config.yaml
num_hidden_layers: 12
hidden_size: 256
num_attention_heads: 4
num_key_value_heads: 4
head_dim: 64
intermediate_size: 1024
vocab_size: 8192
hidden_act: "tanh_gelu"
norm: "layernorm"
norm_place: "pre"
norm_eps: 1e-05
positions: "learned"
qk_norm: false
attn_scale: 0.125
bias: "all"
tie_word_embeddings: true
parallel_block: false
init: "normal"
init_std_qkv: 0.0389
init_std_o: 0.0483
init_std_up: 0.0557
init_std_down: 0.0557
optimizer: "adam_hyperball"
learning_rate: 0.00546
beta1: 0.9
weight_decay: 0.0
lr_head: 0.00954
max_grad_norm: 1.0
warmup_steps: 385
schedule: "wsd"
decay_fraction: 1.0
decay_shape: "linear"
final_lr_fraction: 0.05
batch_tokens: 65536
max_seq_len: 1024
doc_mask: true
z_loss: 0.0001
train_tokens: 397600000
max_steps: 6067
dataset: "wikipedia_en"
Each number is 128 + 32 x the weight over the matrix's rms, rounded and kept within 0 to 255. Layers, rows and columns count from 0. Numbers have three digits each.

# layer 8 MLP up, 1024x256, rms 0.0557, rows 286-307, columns 64-127
109186118116194103141174127161117161090175090140149093135172147157150121059088095122164131162156122117165164157144181143132101118139119152122141144150144139107095164162097172131092140156106086
113074132094098143131073125096152124090148132089137132099116169144168173221150137140114171091145180086051157106109081126136128201038105121127138165151111036128175164050132081154152150151136155
085107134162116143169137127139077135164105143166125138143102114162103106058156067129106126105060111197145108103112113138075101123164110114119091175057130139089191086098154133123131127074137094
094160081165096151128090069092149182130118159147098140120154130061186141125095072201100150121145110121143108074186145100200074174120164093113064122151108098122207160147052114136143155114111205
127190161105108120098171098105152111120111109149157150162126115114128136123123080144159130116139091084131165189107138076108131122177171104191115114109136187111169154147053119113089083209156150
119103144100109113103112124032121128121157106164159115128122119127176137104162096117126140150110185116079148077154151151131110176088098103088161139128083126146149188095102146136131087154126107
096199147134110107126125130094068060126077099172083149117091095156149121095087126147102138083126103113111123155065112117132125107169148129092113135139122077111153142141157056118199094080135184
057093069068055164179106169083141158140030141145134143080131139093171117154140080138110133156184117090092156075169187141064150120155158092118151127111130160143105143150180113110144226095132084
088165089114150133180113113127138143131115176148101099036166147105120152131141108129142134152115172100126106174150161069103107163109118198180133176174117128135112149129168120158117151143092153
159102125216090114168158110022147162064115096124150139109089119160144180080083144127144123165149140101112180140047099135000106197062121069139144117144137087123090226098168108108140144169088149
109100153183123142107092145162165117096125107175112168137117175112135081144093149154092144128131156123098134182078142101109107130148137089169106134161124146123111114130099152130145124104127149
154131127123100161079186141113217151106145126133117081154157104091135166155103124107114166110073154175096130122056142113133128139146147054097114172114088154110146157131091051093160140112078131
092185098094126116123177080151121153095108138143109137174139145144141141089052162096155096150071180126116080123095123117142101129126189151124108168092162125084101150154095159161108103100076139
158064192104114103116187140132121172150109111140113105127086131146081156120156122129091161093076110143109048125136094122161112201103122146229102128115128110154127110076151073126100100194104157
140129170079137132132157112117059141090135157131107071149123119137143121117103142115109129095145141094128146101120187129169142114112165153159127137125167133136108128156147103146132105107131162
059092108138114133178131122088146102110040089078110131111086165135132126153145080180077116143122118038076144054163171076097120153200197085161139156081118132084092090158117081142106097124057142
089172061109081178162120125154023162118074192114089114165064115214128103156133073163096132138169158156111147132110135088158165163138137123187077115121122115140206088197146126158096084114092125
088211136144115148125153113100103153137149124106159143147111117110139143101101116112127112081131105151075144155132126089133126152142104068112106180118134135106166148083151120182081101163128125
100163140100128131128169113103155113172155151100142151106136173039134106113116157103219163135140118180147158157101136108133115112173158185199119122134131088048155104152120098134089134141168091
163134172167101094077121089110064088133167164160111078149133120107138176154107112145095170114104147144113080170146110148101165128107134135106153127106084108153170170165097160161143141143050157
121156113104096099123099167056153107117111105134103111101136163071196103103120154142139146124137163105115131100087119129142126117142114094110099119131136151082122130200139107127163088090076178
106134149139102131118113056120139178129128195122110085160141170115178096118118117146125174175129109116130107099111163072136138123104151136165103110216167143117157115145110140119157130125151092
# layer 8 MLP down (transposed), 1024x256, rms 0.0556, rows 286-306, columns 64-127
122130097093098104146151142138134148149174128113097117122109153126209130136166118148128073117131115084095166109187097165151148143177132134175107148058115178144142132116144107110145165150130157
161133121164090153111094069116109143176077097129154049106162127160135091172090124134159148107137130180158172225099114093083195112137132176144141126098156154151114123115154067117106172182141087
134145150089118129156149101115212081075156066136160062144143145105080121100113163160159132182180159111137153143162122113145178130079102166176121183143187153084043100057155092076166160123116178
167117149155130191115141175124102175118163027077092236125123141080075183172084172113203129185109137097093193147171089136150171111151138131101093151145054110103121132140118133161163143121118097
153163134184133092179090077160133140142072137113152027128135122127131140121127112123090129143122131126117146131139091113132142111123153118098151059167113138169091032100134182165092148111041169
135129135123125094179123137123109087118089127123159170152103115146133113149179195095100115163083164119151109109100119139148162137105159120135140083121148147117107154151146103094139181114099142
129126137107104125148082160161144158130143087077188127131203187145112046074135104188114132132103146168063131131166182120133133205100141123153181154075103193184093113124112197161120145202120092
123117137167085134181129091126118089168166152137112152089066133164104163113151124094132112080060110089050130126078116121163160141119054161057163158131120158087115144099116127114145165121085163
237147114166091115101137110133130103146176138104162178125087191071115143123087110137154189103089158122047114090128155135123155166143133112057122147059129118113077108099090074112142056120123148
117091136148145144126177146169147067192152099118197075140181115219037207119179130091104038176080081182178165164152092123100035151107157145020150182201109096094147140110178124120153141184140125
144102088107078144156168109141090128171137156173142133158122106144132145140167094087091103134122139085142139137123126187169129097142108163131174089112121142143114072118154139122101143170130086
159110119121133080180141083159072123146113115103102114163177136149157075096118161147133188100123131132128109151141148164063132152125192137134157109127115086183093169145105153146131148110140145
148125098166131104105098158155089100122126167133163168106103170133083122181143093148131172123132098140177183205135122103086052130079115164130105096173113174150161134157142144130124149116163154
107130121126131141068118143144102144091138125142122143111106126066146148118087141113115155115208100118091135181158120165105138135142176115106131102154107130097094125075151159089103097164049144
164138132108117137116163158131103124104162101149125125147174135130107155157162101118151125134142132165092173102146160154166142117097106122152159130128152113126103121113135113111119112155100100
101109108125163104166174066098146190137203181109117120184137101114169137164159186070132186176128106143120140147138143148101149068143051161103131137138142116129141149149129145127092129143150132
084154094071135115153166124178153121160132105091194129121099153136172109147191185152031176156151130062155116082162104073152084180067177016116110164091114049103131117134089180145072118122093187
166074075151120127111105141160130154125082145128079127125128174128165168122168118199184169103223127126100093093113159143139145139101092180151120146164143123089106121113143123143113154102073134
168153151135124145159118129143088169066146126118082124154146108178094154122070116100088140185095144066139115140109164081060132137138111144088109103064123148126158101140119138145123146143160124
144123087173150125161138074181131141149080129147049135134164146156182071043125106097089164218119078136116149152108152161098128106144102111168090113157154171137113173177144104184133134174142110
136136095158177137116135114197124118118180151114127118192124121088081123125237079126146098136095082122134118120124124147139105123134204125123187173111166124142122097106119124063104082144191081